config.yaml
activation: "tanh_gelu"
warmup_steps: 200
dataset: "wikipedia_en"
Each number is 128 + 24 x the weight over its row's rms, rounded and kept within 0 to 255. Layers, rows and columns count from 0. Numbers have three digits each. The size before them is the row's rms in percent of the matrix's.

# layer 2 attention value, 96x96, rms 0.139, rows 88-95, columns 0-31
101:161156116122094119116145109123138135146141163126146104151135117132114068131107098114141138135120
112:105123185091148120132121124093135196133100139116155128131155172137107124122136103161087136094129
098:085112109186130094143141159149142147136142114157185113125088099126151142112111096104125140124142
093:142146134105124121077101093108120150135143160152128109138103172139140104161113146121107121124115
085:186128143158159133095129128124163123099130153152081136187114122123108092139182110110144119121128
084:054094150107147107147127140134096123113124143141155098141173120133117162115104127150161150092119
079:078122142138131140161126105138145118167129146152162094123103138143119152109144156163117129134164
105:166160148094161139122123156123146178101113117097143162118120155167113124138114105129086122124122
# layer 2 attention output (transposed), 96x96, rms 0.0943, rows 88-95, columns 0-31
091:140126131126132166108110129158113118131078121110165134095096158143135141117121130184143136132108
072:134147083143141155130153139102123127114114152133105177126126131145174123136134135138125132107079
100:180112147127143123119121153146107125103090132145107111127112160164127146116151170135124111127132
097:094135090138140130138119113139154150140128093098112167072121090146157123135147105140128121154113
085:089163156109140138114066138129089112119128095084158125090088141131146095121089138161111124148118
073:136159089122120116112130150123132143095114142143093137114112113129158115111168125129072113122097
103:168162127153135110094123159134135164079137119144127164107101125128161151118131064140115119116107
092:127113127132114113139200093100152121131165112145128118159153127114108122112137092140144160107122
# layer 2 MLP up, 320x96, rms 0.307, rows 0-197, columns 0-31
091:140150141119136105157159133104117098153181163156097128124110128107101157116125120115167104103137
079:117094116113122108145130144122080170143118151073156110134180145166113086148123136124199175102128
109:110143134127104137151097158103117141140076106133164100158136183160168126074141125119125129106132
118:130160093149125147101161144070081110114114051110165097194123132143130112129134100107111137126118
090:121180127162145122121142130155164126133125127112162129131135096102160104092110106129099090140112
091:133133175165189100140101091125153112123115122167160141144152104121116112098127162123121182096112
103:173154105142148096085121158151108089091104135079118138140143112145156146097118144131121134136141
093:115143146093124168143095112127127098144139113101099104148149142117120077133145081149168149155140
114:129122121120140121120132141123092139109147147171070135072152151148126072118145130072106134137140
092:146164096138142150127112134138147078162160118118139151121143131105118084123127131133143124136130
164:139088111149126107148155127106122095111149129162105135124110096155138133118148122169095132135107
085:120133093155170136113167117182123136178121103161136176126116089140119096144131135128180119088130
106:103108141118158107118135134152153124131133125128121147139138156154145134109132114107128113172131
102:164079139127087095127143164140132104105156144153126156141114109079108158126111135187148129145116
136:134149176130128105126116164181133082101200104112152151152146128135108129114076147156108112133112
123:112125088144131124124121088101131085145139146123144121123165121115128123127156147152114130136155
094:100114113138104111125117144136140127134133110130133120123152138081153085130135120115095153156149
066:145116097136109134124110103158103139161136092104120141121108159113111102135090153094142165172140
103:088084125116106130132142141160120129131105127137128135101114163105172116123175117140119124094104
097:131131133133140172112114144176137127138099146119111099156120141121090118115129114133151089105116
059:113112142104119136140097128148100155112180132099138127135124183136143150100121148099120146131134
132:125164072129111160148131136093108136159143089079083109177125114128140089134136118116116114173141
088:108157102125084128114152165157121171092150149117111150119172154101170138103105135113100158157115
120:114136100090135088110112095117144144123141110138129143144138145133104093098135073117094185164121
094:078095121132156139133143166130076092118151115130144087115148102126157109160162122127126105130125
092:131141137126122148126104138116112151160128146153117165135119142180150116113105114128119128153091
104:115131148137144127104191112142075150130167092134176162142115117113152112134151127123101091154119
096:168148130122116097106153106113107096124101128175114113115149132154134138184144115130129122142114
084:125139100081143133103160141129126107143168108087139134127142133175131145124094142115101120132134
112:102114137143073130155131124158149087141180177107102100108131124120148115121096115131132146133113
063:151132135101157148112115106131112162191177141167084140120120115126153110148117097088120130134145
104:120163086150121093103141120073136116092140087143156139105136135150162115102113154161137154154126
119:166125131114077106079131140122088132127097118107150138103150141187125141140159145112107096154097
113:121148085093123104116136118071112157131131133160122137170161163151124136075148153129128168127132
120:139154091134120104155119163106122169124124123118145131143134108113101133111139156104135191153134
093:107104123116122164129117079178129107097168096130108134138120077115165164130094128103157112165142
088:169123162127108129112164129118154160108134084154144102138163092119146135070130156121113140125100
089:134151104105130111096120130153119125126136104076144152128114144130133136113128141110082118155159
075:159151131121116155135139159152123096140153089141133118098160107130104149144070109147149138125139
095:144162141111150137132097157124144112175152096122160114136098107113134095135114117133094129100165
125:120149140122117112133147131141119123133131117122159199140144121118161098116114149116138111176149
127:127144093126107113130109108142134132175152093126111149126136137111135121169097118147134164163138
091:150149142137135147181147141100092094114191115150121128137134109134161133150119117152161087114126
072:090141119119144166133150160131116138141142116139163144141092124104097116119120118110084148121140
137:139128096112147102122117140161154133089163126168138147098154095150109126136190139116116139142151
100:119131172114153126130155125150091142097124102164098127129113098135156089180175089116112122135104
118:155153149112141126114082137138156113136169137088099128112130098146096139112105159117075070147128
103:151104122125117146138143155152157155115140163184164122120143132118136140110120141166172110152128
094:196127181094149139126111155115156131118140150132119134113093096122119169102140100105156175091121
108:140123083114167125124140144141135153128167117123177141134133100109127133103125103119096149142133
093:117155130170157097153145117113129109134100104157137167100133120154111109135164107131122112130133
084:139170117113109113102075124184189171159119115124101119156119170095142096103105079117106133151134
104:125142121101113157158095131103144110155149126133139128118172162101161097135103096121144123136112
107:128142082113170146120093159144109126135129132177088164137132132110095118163143128109134156127164
108:106151091133105087092087133105150133152180157133116148141152170102147123117100150099124142164106
087:142126188166108129103126113118147162162148110095116137073100153116088146120152124088114112124068
107:114075159098142121140137171190173109126105130122095146127115109126141130111147116107128132111127
081:110124110102145114124136142120099135169129116143168125135103116152143132133133187131100151136115
142:125133128109143173126164118112146130118140167128121085126152145169112127098120142144124120133118
091:128119165100100120134166117153134126128110120104140144196134098098183087109155112094113098158126
127:107152131112133142146115093138164097161128133136132122107144165116133127138083098145126096147108
081:115132097136120112125160107121124090142104104139123139132137101112185125150102129144134140172074
090:128130136118134165119135113114138125098163147154153111153117106113112079161076123178111156114134
069:136105104126137131130137130176142164134125175121095146130163143089115109123124127121097147119132
087:118101198118103152098155139104123138095106090153143126180145127133110186129176130063126105144126
095:145098147079118120173129129162152129146112145132120099127163119143092107095115082128167118104163
101:101139154103094128118156176161157094143109127133078127090137100091137190148103159103111104106111
150:137101132114080134153083162091129077149111097130136101175149107121138116128120108121132146154134
092:159104120110121093134112119124123125072137097167085117121115163149127127100150173145095171134119
110:103128155132141101128117103116138105128137117135141121123108109144134096164132141119119110169082
095:109134137086130144127131084087160100160123121132140106122154102168143097166143153108129097146119
118:154144081126184139161160118137116139142144124148103088118092129159115102113089110146123113146077
106:120148107138104124078125126164131087146116098165110127117121095134090164143081162148114156139133
129:102111131112149139127156146129158120180119126138102134139157099113156132126116110133154116138104
075:110120136141135108136138147128201129120147142159098103085129094181129111110128126130134147143113
090:117135155136117135114122097153147164174139111135071150103149150114127090132153123117138148115114
107:133141126099128130128146146101094153140111109186168117135179123130153142131107129120137161130142
110:124149066074172117141079123102092098140107155132112130178116120162124134130141141130186117170136
098:127126138149107178125091140107128131126120108121137166116077135113131135112170117143153117116077
089:137122122137123115159153109097156110121156079137088122149109107136115122124118141116107126125101
133:143122123123160099166160132119110091177130118138141126118127106130111156082153109141123108126099
124:111140132146148081115090127154124107139125088117136109103139092138145135089118171113131153081135
112:146166105127125103106142116144097106139126145146141121108127090147101107118117140184129118118104
097:150137133127166177109125177132174137127100149100143133147143108186129133109145124125076104127070
095:142166143089127132119094151136141138143128136136087133108128114107130108094136129137156188136073
097:124148115119126104103140116102111083144169090120095089099154145110133105130157161147173123157167
107:100146103123142123141121154123133125119146149162118149158103155141167123100157096103108144128128
069:142115166105115153151134142100093139093126151131126142116091143107149158099148121148118148099152
070:121132108147144111132137091058099104151151119069172086108135127103148128140105139141134132131083
090:096127136169136123113105096148104102148132128127123131120103160102127085106086134165155158111112
109:122100105160147116135087104077133113135141114196128137086163143139145130114112193128126118100124
085:125106104160090155123123129127110129121140088147113105110107157123133154139141122194169193100086
099:119135123136129118128122111152135148170139131102131115138180120113105118132132115116115148127127
102:126119089182133102092121103179102115144135116139113099137121103138117092136155166105061150082081
089:137122107122114141138124139134157132127129146139082161096123089186190112131155114137125126136119
105:110162122111162125130148129094140128119109146153191118087189128151099099162141122108143126085185
079:123148142091182108162162158110144117073166159142129118126115140127097153123142125119146097137135
112:112113145112145133163190145156143106141131165150146161127146125145104176119113103096136143108113
120:156199145108123124108144157103110156184125101148135101157135160127141123166133139116110136137090
087:119136076151139153145142099112130144114111109147137132156131114122148117113133117156145156185133
094:142079157103125102147148165138093100135116139105146112127139132153103080116119117180147123152137
081:162144113121142154141124117135127134102111118118079146156128141130134168109122135138136144159128
085:104095143124101136138157154074118129107185138107098144130117150138138132120140130105097162132110
086:121139136115134153114119098158152125152132111131108142120114155133137096087151114157167089119080
101:109132124175143174139179136111151087130193144094109109111114115141144140128115125114125112155157
083:115155146132117128130140101113089152100144136130146108118164135132159111117142059129161140156112
131:083131165120109086146093148130150097108132094127120131111151134133133115164123134165147155115105
091:126155140108170125136149108093131111143127104126120094153154140115102126156169116150146147145059
085:123085131125142129120116093108137107116154097143083121106121134114131120118128123149125153136135
103:106147148158130082111133105158137094103116138130114131162133134151169121111151143133125155121156
090:119118151123184130147129158132130135126127098110130139152121095142120170088070117116135175135107
129:135125120106116112146112132130152107148120136104109127131136149187124114172107079122097112146135
110:109108174099163116133144139152131077151141124113099176149134102135128135094146147152150129129133
092:123100184112131156141088122123116108165121134144120130102147163164120136199166152151123115110129
082:149157101096135131141097104121144076160110108143129146132142171144129133117105153135127136120134
100:127138149136144138090091160127143092110126081091151119138101109108088132119129161163069124121173
138:139145069117118156167140146131136111130157137098118099127126107132090110150157139118132150142121
095:166178110120119139121126109104139101139107112111101149166113143095146139164131084137121142128103
090:131134075079090151096138136166124141142155154106125133136097183126143109122156156110099149152085
106:140137133154152106138150121115082144116132117116163107156125152131129121182156122119060127131111
088:105132163105192121156134115122128103128092111141138145153118127114095139146087123141124137123133
101:177126127084170145136113116124153133116150121079122129119143162113100174142122164092129158130103
095:156130137105126127095106118126183147105119179171136097148134131128138078119121086120172159103139
102:175135091112137107143099105197180176145126098125124126123115159110154118140084178105109119129109
117:130123146122136127137126100091085098116183182158158119148171144124136118142155117150109140110118
089:099121128129108070108092140124141136082131131123090173167126156076133101125081133150129166097081
107:142127104132105127123122120125158095109159126131154109158130124166126135146167151156155152136115
085:128113104101124106100103155154128163080150123188095140148116141109123137120144144104119128151103
103:105114094126149148144132204126137126176116125128103107134109155125138106130126132149151117125124
097:126088159129136144122117174140110121145142111118115152127112124132121109076168138128112175139157
131:097097132088104102155156130118119124131153151140132132168168152157123123102141110104120166126114
083:117136128149117111100139077131102097126146130090105136122135139150113115156094115115130103134124
091:094131116125113132106123125143165118109112112136151132101140120172132124196142113144113091161094
078:104123133102148113125105106146155135145140112123132129122175129120100134126165084122138134155153
087:188138119140101143133085123121168086140159120128146147127129130140176092137091123114124128124131
089:110119107125149152119117146187143135176152146199123097132117106111178149123092139107157151140137
085:144087112128176154103145103145161133171161132125155124134130120078129130140127116111076136104117
068:145098169118135148137135153139085128147124149119144084133120119114135139107113151123088129105107
121:110119140107155135100094136123107142112111125151082114123190122115138106095111087109140137141130
094:108113140118163118157141138155141147149095120159134139120117133139151124094165125100118118151133
088:155118127129168100122170095111118120128149127136161086142081181154127128107115141131124116122092
114:159136109159111141120102094130126132143130131063164107112158146102114106122118178102133116169119
089:155147127147142116100124167143162120144109158119091123158175137121106134140091116086103157148128
102:144151116104133106094137086130160144142126139131163131124120178101168102148068121120124159133090
102:115138159130113126124169124131106133145175111120163130141123141144129125166149186116098120148133
119:116178082118114152138114203111073116152135129125092086141154076121082120153136119111156108138163
092:139093125094122149131150120128164128166151115145121152180139127150138132079134125097131167131112
090:084131121088165120106137102162158169119148102125082137150144139101111140124142176099108154148106
067:118140146124141147117099159157101161136163151094134138134121132110114133110100134113137169164104
126:117137097128153064119126094119159160090110101135110129122124145160158157140127113126115159158144
079:131164101164116108097121097097132100128180105169120145127142081143115187154121147144103133135169
078:152151112154156142156113122137145177190167142171098145176164144131095143138085127103101147164170
084:127129123147106136122127118127136145105139138132127107112138141132167125129130134130109116139116
101:154126135111133113141124102095143105138153092087109160147156122114113126131151121115106168134111
120:104135130119085076084119093120131108148126106137105147100127173165149086125143143128128120131139
077:118116114150136142099108117147112129155118181164098113129136146106194115119164142114130155153096
102:204110152113162085172115123125117106116134109114109171123104097119144101113095110137145136100141
114:129140139113148121125159116153134137160124163106125129114123149107120077138114130122144144122150
122:126135100119189111091099141175139166089144152170144145079140097134116096155184123140129120151187
131:112158131086132132143165143134125138122139147109101163143153154138131102102156089081116157119131
091:127133156120113152136123152157135131130189142118131129093114089113133100099163149071108133095103
109:135149122125106155122126111118076119101122090143129119171131128101145150092161113137161136147157
102:136079122153091153131188153105123106125136146133120116137112155126121146155143119133150084151124
079:109106196093128131106146144128081117148070176120155084145134101134156140108113142099141107165127
084:151116133125173120153154094081137108087133170130131128149137168138124094098113131134130105094122
102:127137117119095164175108114164147098128133126142066137143117114147176107127124089128175142170103
127:115088162137127099125136087150142105118121120112107172115178132138135096134091089179161147155112
088:115143112146151102164143118131089122149147110152134137164147167094182072100170102112109156093129
087:122071131147066113159106111089114121129150091141129150111177146123177127083144120087083158148138
090:165117119133133103188140119088116109106150160106119120145123157151141126140111143120146130142135
068:118139090118119138088155145152091176121134163094122138089146147132169141118157159089120158139131
093:127151120108145098115145147171154150098135119145104152137092151130153089126128059114091145101141
102:143170111148148117102091133141148131120110152125136101092111128076156132106134108150147109156114
121:123111145177100128129134128120122110140166122144129065117138149104122147153065112146119107120148
112:103127143141108122164176129107096109129169115142130104145201150119112154144149132129134120076136
103:121101116112132130129141142130107097134148120089135146129159131087157103141098146144130100163181
104:159119105136108146120116141181148125167123149123071110102137125119140149092161126130119144115104
109:066133123171115140129164111138130119106144114142144163119153136159125153167119113133116092144110
099:110151087116145138131130128122120141134108109155153102181132169132156161120166106128134163135168
048:129108155094142124106070107136113135101150119072129138157108131160133167082147093136107188123143
079:144132117101134134179104106126139119136169129134096117141150094110173119133126156131106120119177
077:095082075145158121113160141138090098098174083128107153152104128142167128132144179116119139084159
078:143155129128115146142094109143126127145151114142135115140153132153090137151133093172125154127112
189:083143147122099115091191114111146143106112131160123131120110172155116117085122105154145153134120
117:155134173115111111157127117139145088109177168162115123147171114121140129128087124139146178131176
126:112145150097127124081135110114128113167110115169124170144100086130124069121130157124142138113170
092:109082107138116096113105120141093096151115148150095125139163162161101138154120164098103164124142
107:094114133117145122138187115126121100154080097135120145109102145136136100125126156148115190154128
078:115142152144170118103126095163096141088113118152083126154119103086146130114151105150128096145120
076:113097128081138060139141156111113094132108139137144101084127102115108159140114127123163097167148
094:138140138113146102136111125107108128114123127111103123138175118151122144102159109089078185115161
083:106130132119119124168174136147158103179150122155136132162180112128116176119119106110114151108118
098:146150113125117136092141103135152145171166139127053100107124132155109096155134150151131157093123
083:129130142109148132154136116128134093060119145167101105088131133136137113116102107160142089078120
091:096178130143164145113128116147133134088077101115149118135123139136152135115156157113167137127081
096:142113120156196133125172128118147117104117142158100136130135112131171131095090116110096137166124
095:129119140171150127162189131128150113112156123114135114090136135125114151153163106101139148097143
068:140089125114120114166179139123136085103148129134142150106118115174120154118156114139120145135127
# layer 2 MLP down (transposed), 320x96, rms 0.27, rows 0-196, columns 0-31
092:152129088130143137128169133121162128135135156126080149137163147163109099096105130138150140141092
085:079142132137109149144134137130157178134163106116137140124147118099133142115133135066085072155143
100:139133123138120128143128111093107140114133109117135155094124148128120144131171131146130105106153
113:151151127117169058102160116107096106168148117112174143167132088119154104114133139130127123167140
090:137133130178122104122125129101168151148159167142126088102157159108123150118121149154152119103134
088:112127101150157143162143133115113112119153092170143093153133163137142113139137128159112146112115
095:178132146118128106188156090111136129113150131159101071089086151113141134161111166127126139116116
092:125162128109113147115138073154077134140097164119137116138126145097113128136114112111138151173114
123:153151135130108127135131145123094137149154153127092146087129161104131122070177156133129156110107
081:087162101089110142135133122132133040135102124153134122162139130139135130105126124137121156130176
156:128118181173148076119125130148119105149103117118188107111127094117136128128124111148113151116103
084:129160154147151125080126114149109119115150112097143170113093084106132107133137146108122113106129
109:160160110113143127128163109112135102097119112101132164132098135120150080131143172102095121163164
095:093093146152088104164132126132114125117094126115147136116117146137120099130144125152150120093089
135:153105135110176124149147106124118125141131164108155106122125136137138130119079125164099135135079
122:103144058120134119132117119113127066151128135141103125124143080139112126115113133140142156169125
084:111100093111095108121105149159111109157195114125084162133137098085155138132143140128076126130115
053:181105108145131118134138076141121116126104093148071101143099125097150129141143142125149137181153
092:087102154139112135092156120104131143099142133130131140111133099096119158106141137163121121122130
099:117131140097058134172117116121166116153155165153156099125153116080113147126149121106113132125148
060:128163152103114175132074133133142119115111107106132127116115152112145162082163141152102093162153
123:136173082116132115094145132128120142141144111103081150128170183127117109113158134077119156183129
083:126135053124086160102146123130105107128140160154132122123114092085175137120121100079129119135108
099:114161122100137096111099118160138123145145108156132128149134162139096105122139070092111190148134
086:075106111136147167140136150101116114131107118109113110181168103132156119135146113114143140133137
111:142132095141138121146159115124145107088147118114111115154180169079135135123151137089125071109134
100:101120142117113140130127116110131127092127132115121142113134113131162110131150168126125091103160
095:167113154147127120114153122123143169138087168160152144161140082119111118178157113175123150088150
083:092127092125143150146120141122143089144139119152119126161122079163157089124091117130118095089106
097:083121115142132118119146131140101094121114181130161092131180138139128116138079092117083115153143
082:131126157114105156144155126127121123167160133125135135157112109133094123121135123094147112140152
120:117161071168153136104125123110111075144127098121133130125121100148143137106107134147133146163118
103:120108101116135162116082155130147124101123129122130135110094140128117136127114128155118167137137
111:128170078111125109114110116080109141128139120170131126173153160135107128084127121158137182117151
120:150121128101086124140173139119148185134103156093149139119146139114084114094157162128155134121153
089:092107142123124147161105116098075148108114131112143099122123090116127111114128157115145125162159
086:129148104155138129148138126080121092128085087138111108179129107136131090185117132144146136121127
066:130124091131111117134140141170114123124140137138072162084143124126163102123147130155097136138116
083:159152112117105103140169127166102172071134118175083085132134130131088119130077125124103129174134
102:133168099144150174113115194135144099105144151135122149138138130124118139106120119138119166140080
115:111145160116125127145160117120110131113149135098163155136152124138179067097146138125142122154126
104:133119138132137106138138129173132113180119106138145111098130160136162095078117108129092177107143
086:110154139144130175114140139140102141122121141125119138137179089125137126124138131098104097139135
086:109097129133148169156104149142114134100142153141115138157085100121134122166097114112136123111148
163:155148078115141123108139127144165126096053138151082153122144091111123155129171130146095083132137
104:124085139110134089102137078121186146134127166170106090150188131162142101142106088121118130106128
112:165131142098133114124105169105100079158112100152180123169109054112115108148123173149142114147151
103:107124175161081088138150131099127135118129155080123086155112129111113115115160125115127148142099
097:132161182078132153120131114140157106133127118138147100163094146119102127178112122121138134116130
113:070147133140128142136132155134150117152125147090146144099149049093149152150132098144143137165133
104:144119121149068158158140093123137119174127090129128095087118128132128190113103120149144123157116
083:081134129134106159120098128094163140102149131176148167139128196126131128141105097116104116109112
093:098126137161103098155138128116144088164149146135161111095173130151145119112084084115125146155097
116:116126114132165172125092150129102118138108140158083168165136133079101090151137138136118137107137
106:100136056088112130114099104118098092155183126139112148128142157125122135127113128080147141188107
080:097166161136134139110117116163127154106111150102130132101138123117103142171094132153150146096101
090:146101149120134123129170128178161149104106134139087086099112088137091127112135142112195118116132
074:132125108096147095132111135090165109162080127135178123112114108128087158121141060126153151133158
141:126161154123101106139134146148132116139136142097110069130137114161147140131124166122154112095103
082:114047171107097106072121079135092175158100145111129138136156110097148114121144146135139113151106
104:085119152107115133130129087117161131146156121099165155120114115122140133112118108135116105130133
076:095152181073148087123149132140170135131099096111137150127141156083075143160165142138117138096119
082:141113135114162132116130107123112129156147117154141099151100108109108109150122137166111159147132
070:136158134158149137099146147113131085128121165091088119120144100089125138140101115085110136134131
076:143135120087111157096147141087097174108115143150161127125134173105121152097154146075150137138107
095:143168164086118094161168155169144167112151129155134113112132157111086121120090093111154168124145
095:134157173077107125152119097144170128125129122117125072098115137117145188120100143127142137140148
129:117139128088125124106104138153128122149144128136153110180110118158160119076115129139124126131150
085:148132162115119117152095168129187170115132139129135118080099146144144109124161137162137132124120
117:099150159130137134076086125140125105101123102112142162104144137140130095164153104106127135094089
101:175100117122171135139111127135121097164133105100119121080167110165131114119091146133107111150105
108:195143193114144084114150128173170136097160143122099115144118121154155087116107121110133141130113
101:141156122139118133146140128114122113116129110092128117059049085130140133079140137147094118094095
108:107124115092147084108168145132129166143129118143167134144147107129113126128120124117179065161132
080:126115142114119143124109145132112147137105124163145111135156124122120160089124140115133097145137
086:138154182144103160116148112140105133125128079139116182095131142142083120096105171103183152135141
108:093108152140152133142164098127142125173140098141146157134119167109102159118107135147103137092101
110:102115108124115104153103124126091137147127123152174167143155143143113088085147129161149112139127
141:113113136133112067105183144130131134123124142123148090127168119127103107134115161121123137126129
087:133140181098116088133127161141139130121145116108137120148135104128099129120107108091108150140153
127:143106122129167122145136134123101138088170130144135119120110132132095195122162112156115121072104
132:095127160112161045125104116130121118151112117113133117102150105154126142127127153095141169084120
109:103151134135155152129143095157055105150134152149074109100107114144116124112108146154111134125125
109:148170160119107121177145159125143132139152091161127125113113135069131151124136151098154137121166
094:118135121124104148111094144115106117155120129114075144161139149114123155111112110144155103141132
084:152148113134126137143095147107145085154074114128138179122148101127141130089177163167090114122101
109:147139102157113092121129130106149100106104089140124114167153149160110143127129101118113097132115
056:147112145130114174162130174092149174111088112139082128133132131109108148143153106164107118116172
076:141092110116099128179138137144164156137094114181090157160136154154105136155185121130146157101154
114:139087113132098111136117116109107153129167173146146127111117098095150159149163109145148093133123
104:132140163086107140158103123109130098104125110118129112172120178141141116147158135136140117177115
076:155144124153127135142122133128114139142130155131156118112104116141122150092097111123123120095114
104:177142127167150089150096137126130149137111169094108140128123124138099142165170128103097134132133
102:105135150178166127118151103171095103129106132156112110161120115142097122178133105114101139091117
114:114127163155098146094136123123115106137092135060142155138119125151108113154143137130158112065112
152:155071137137121137120090131126132139126111153118108120157073149124164149131106173133125097150101
093:105141082171113171129127103128085081170133146131094143128152131163142087154112116124147101150121
102:110133144122097134159157155141176112140144121154127125116133135173138126117128072103164144073097
116:122135110102148081101149147104114118130149103133128161145129139161176130092156177104136124166131
082:135142142111120139112119123090130118142180189100102148087107081106139131134095160096125149141101
090:094130120098128165110116105117116130137166133084144112107074117126121118120135156153166123123139
089:111121142119152117135104119083121132091128135109167132125158115145119115126118126132128136089148
074:154120176153142139141087132165119117121082114131091116115098151110140139117146164125105125133143
100:135145159144135092128107146112134156083093141107152117123122110130119124192095132136122078120137
089:079138112144116123094123125108136123098114186127138068120133113153112170133102114095192097147131
079:110117084145134132137117120144068053140131103115107145152129168137163093141127119143136123157143
132:089142146126125133151090165139139100136164137115134105118109126113165141174108153168125155182120
088:104114135091154090144116116111085146167168112099156131129159127128129127145133121105131096163122
103:141096138100127157109139099122109125120099122156098099132099178104158139119150120146164149132129
129:176103147149168116131134138108115150108146138059136155112115128122083080130126140114084118113093
091:129129144130139154144111137177140105136158095134138106140078085133145182111111096122153146134105
108:096162119135144113147128141096149095135074136079153131110109141126141152139118095117129111128143
098:147131128117157142083103122102128137123168139118117116064109100123110097147136136154125097144119
106:167128144151135130171121130141102125125143109129126106097095136157093120170116169105100113141145
095:114147109147170128114136105088122139127121109106182145113103161178133115114089152100167139128120
101:114121094134112146160154156132116178127148155149143159126105130105083151092129127147094143090128
122:105117130086133114128139148111142141138109112104160106107138107130097125104096127089142194153143
104:158091127141105110134137137125106127132143132116157114139092100111146121101150114155129117162132
095:110151125120104160114151115136145148105125137104116137148086163133138191125101132099126176132112
132:131152108113122144115107122140153099143086099104121127132106135152145133094145121128107130113101
081:117106103118088131168169078118163087131127121114152129100120137100145130125123102102101188094136
109:188150150120170143102097131126126099131105129133127120136135171127136126150119130131122133132125
081:139106122108145160112138111107158140117088106122156083073116148124140091103079104130181135140126
106:134110141133135124118103115131140151105110123149170124132124164147178131155095190127071143142132
103:141150093124143110130116121111090107160167140159082123120160088137114134085137102150150125112130
094:115072106121129108164135097148108081126114156114144126139116104118143118126119095150169067098126
105:110119126138131162135110094119136122124132140103125171121089075142163167170152119145148150115086
080:097165119152133128160125131126139130096142092144095147151062126125097115129130125126114148143111
100:156113124131121115116125154131119133141113100137125117153152088118103111090142155138173154163120
100:144078108139157137126137122095110137082120148139117118159164129125152122138127129127185188130140
113:105127104080118105141156129135114107143153133163125133140129141167111123121121061095169132117106
074:157093150141135148109143087154109139109119114144110093156143139132149138134153117107154178120111
098:144109142097152117105145167125159130136159203159089115130140175147129148118090135145092166123142
070:139129087089112135155091111119135108165140113138060151168154134122137118167186113120138177125123
081:186138095128122183103139116135124087128142142137144142123120143141119136114105092099148122091088
094:071123134120136152109138115159119119132164104156165119136118103125162151122140137120136115139140
076:195109140145142177127134159116142109134092140094142150080144108092168149129146138128141141127137
077:138118109121133155148142123147123153122100094137099097164164112122183126148124121146102174087112
129:103148156130103133140105132132100173164137121128094107151099155097093130144115093085148095116116
096:108146129163172164179113131098112162138135109105103127122083113134118139116158148095125100124123
090:137140123158130128124128083152099109141152087173100147158099147145092108113103105143096134082100
095:105142122129099109121124148096155128144129129133163169095126121120090120147110157158121119121167
087:113130168114129121125116090145130165139144102129147136125141110129112118157132161107145130073122
101:128154130171122131096130102126149084155159142129130134128131131112152133094107121088105169180071
116:114151138128117135113085128128079170103115128072161143111144128154137152182166178096106129140142
125:118138100100136113118124138129083171155133149103093144157150149127075121132116126136123120158140
100:137114130104141115120123144116118102117131135104141105126121081127117116094094144132163178139068
092:092131164125149101067160082152116127083164157153117140174130136105122108144118139104148143135140
075:096128131137155103110156117140138108140110131166144166090106125097131126168099109094106105135132
135:134136100131137114129096106131132157110102108139108131114124137134185160108148131145118136124127
070:087172200111155104117168143164086135111106116117129108122109126159092128177118106156118164115134
069:143124101104134168130142087136184118130134143134135126129156157119115119111130130104132125070113
085:121178114102100127112144136131114064140166156107091104136124135096149118123126179134137112171126
102:132151109142131147153096105092108089156116142086091127188141149126134154152151121109124086151132
121:137117116117087115132079131077156101112119140085112119163130114157137112176136136110157144144122
083:109117151144124151127114154152120143121132138080111089123132163098151096118144157106122086134154
112:130125138066084134105115123080129137115113130103114124123120164165136139115127094138122143089140
112:137150155135129137100117144114109163121114097104172164133139117104121125118109158130131151152132
124:153147102116143135125099157145135108109101164128090137107076079121134134101149112147145109155142
127:111180146107133141138153144156114160114135143124092139134146174137125117114142112112111169067126
092:107079158142110148118112135116102122125164122110181146096120121125133164120146126106141149114087
103:123155123142108110113111126104090096135123159081115167124161075107147070181153098116163128146135
107:117156130131177090109037119157129158127100127129117114121135142138139125112122145104091132098123
077:140146104118101148160119139121152148096159082167111146189148158073127114145150083122117143088150
092:135149140102127105071137121130118117102100109145109153097137139169103108144172092116152123131114
086:139147129171135137152132153077107152121102127058161125087085118120125137126123132115126109150088
120:144095138144097148144138085113145083126111149147163158117155130123136095156093051168130162138139
094:158180141101129173131140142104154120075124114161104150173127160176120118127131124121121154136072
089:148099117112148128135150116105160124121160148094102138111093171135157128136148135104161092196119
101:126130137121125154088126155078137111112104173118136164141138091166110152142110087127108187138112
057:107147101107098110135135160105102132131143137110065154115126112107165115136135128179128160175107
089:136182132154125119143132119170134172109152106138135112139115165139128129098152110108050159094104
111:130097115123180137152136108127130106151089130128178094108146116064123135129146113138110121153105
118:178107149156117145136124132106114117104138111145149095138133162110153145141089139160089130157115
111:120159119141123164184113135100125140154153173120107135119099104134139090096172140089141124149136
093:123129137143119127177116101154129118149128147111133137108130068170133078092147146125111090143098
112:112074150165094116129140082118133173105097139084136133110143152127162145134128169144113135130119
120:156072133083137126142162096127164093125116159124133110132094167144112136120086134107182144098131
107:087150119185129160106102096120146106136127116121162166138110138142094109113163079168117168151118
059:107133134105093167078130118158133160143135165097092166144128117098132158116119113137154112165131
068:112120101147122167169110142105079118113119055145172117143146098116103146130073158119135112109149
097:106152111110106144130158114155111124139179124127131107122096147162133161122085117087103149125155
097:170142090119109144110106108141095197117103085111121126161150078098094129118137111128118159165130
154:117132164105117107135157118141136131124108105159131130122121133146090154091150150153137142132128
120:139135172111107135092122172141092132082165136152126115115098162157161142126108097118144124110128
119:132137172122168124080144120091115127138074144128142145130109117133104086114094150129117140127134
089:118105123114103105124113105102134143130156114150092149115135154137065149112117140126183169128121
103:144110153149119135108159102137154116136047110097111132143101139136071115153190170125130168157151
077:120088124088118150089145108132127081127129128154114147106130107119115130133110149150168128141135
074:143110115112144137149100126118136168141113179172123118156155161122161136115123101113094167092146
093:131161126124151102151127134128137145122125125105132129131134133123133136105145137056123169126129
074:123138109087085120155165148161119139128161117180126136131100149165118179115123100073155146122134
114:136133118124139104112143155091135113087117173128105154111090171189114116135107134113124098163149
090:119133150142134097111149118099097090136126116175128103146092081136103103125144095095132112115134
125:161111123090114122143089155095121135137182115156166119123150119121113139133111139151099127107161
100:114120132102111144108104150132139115142125141081140107118110146125157185139156101144117150155122
076:135148110136095128206169134143136085170125120100091109134135084114073113120114131132128125114124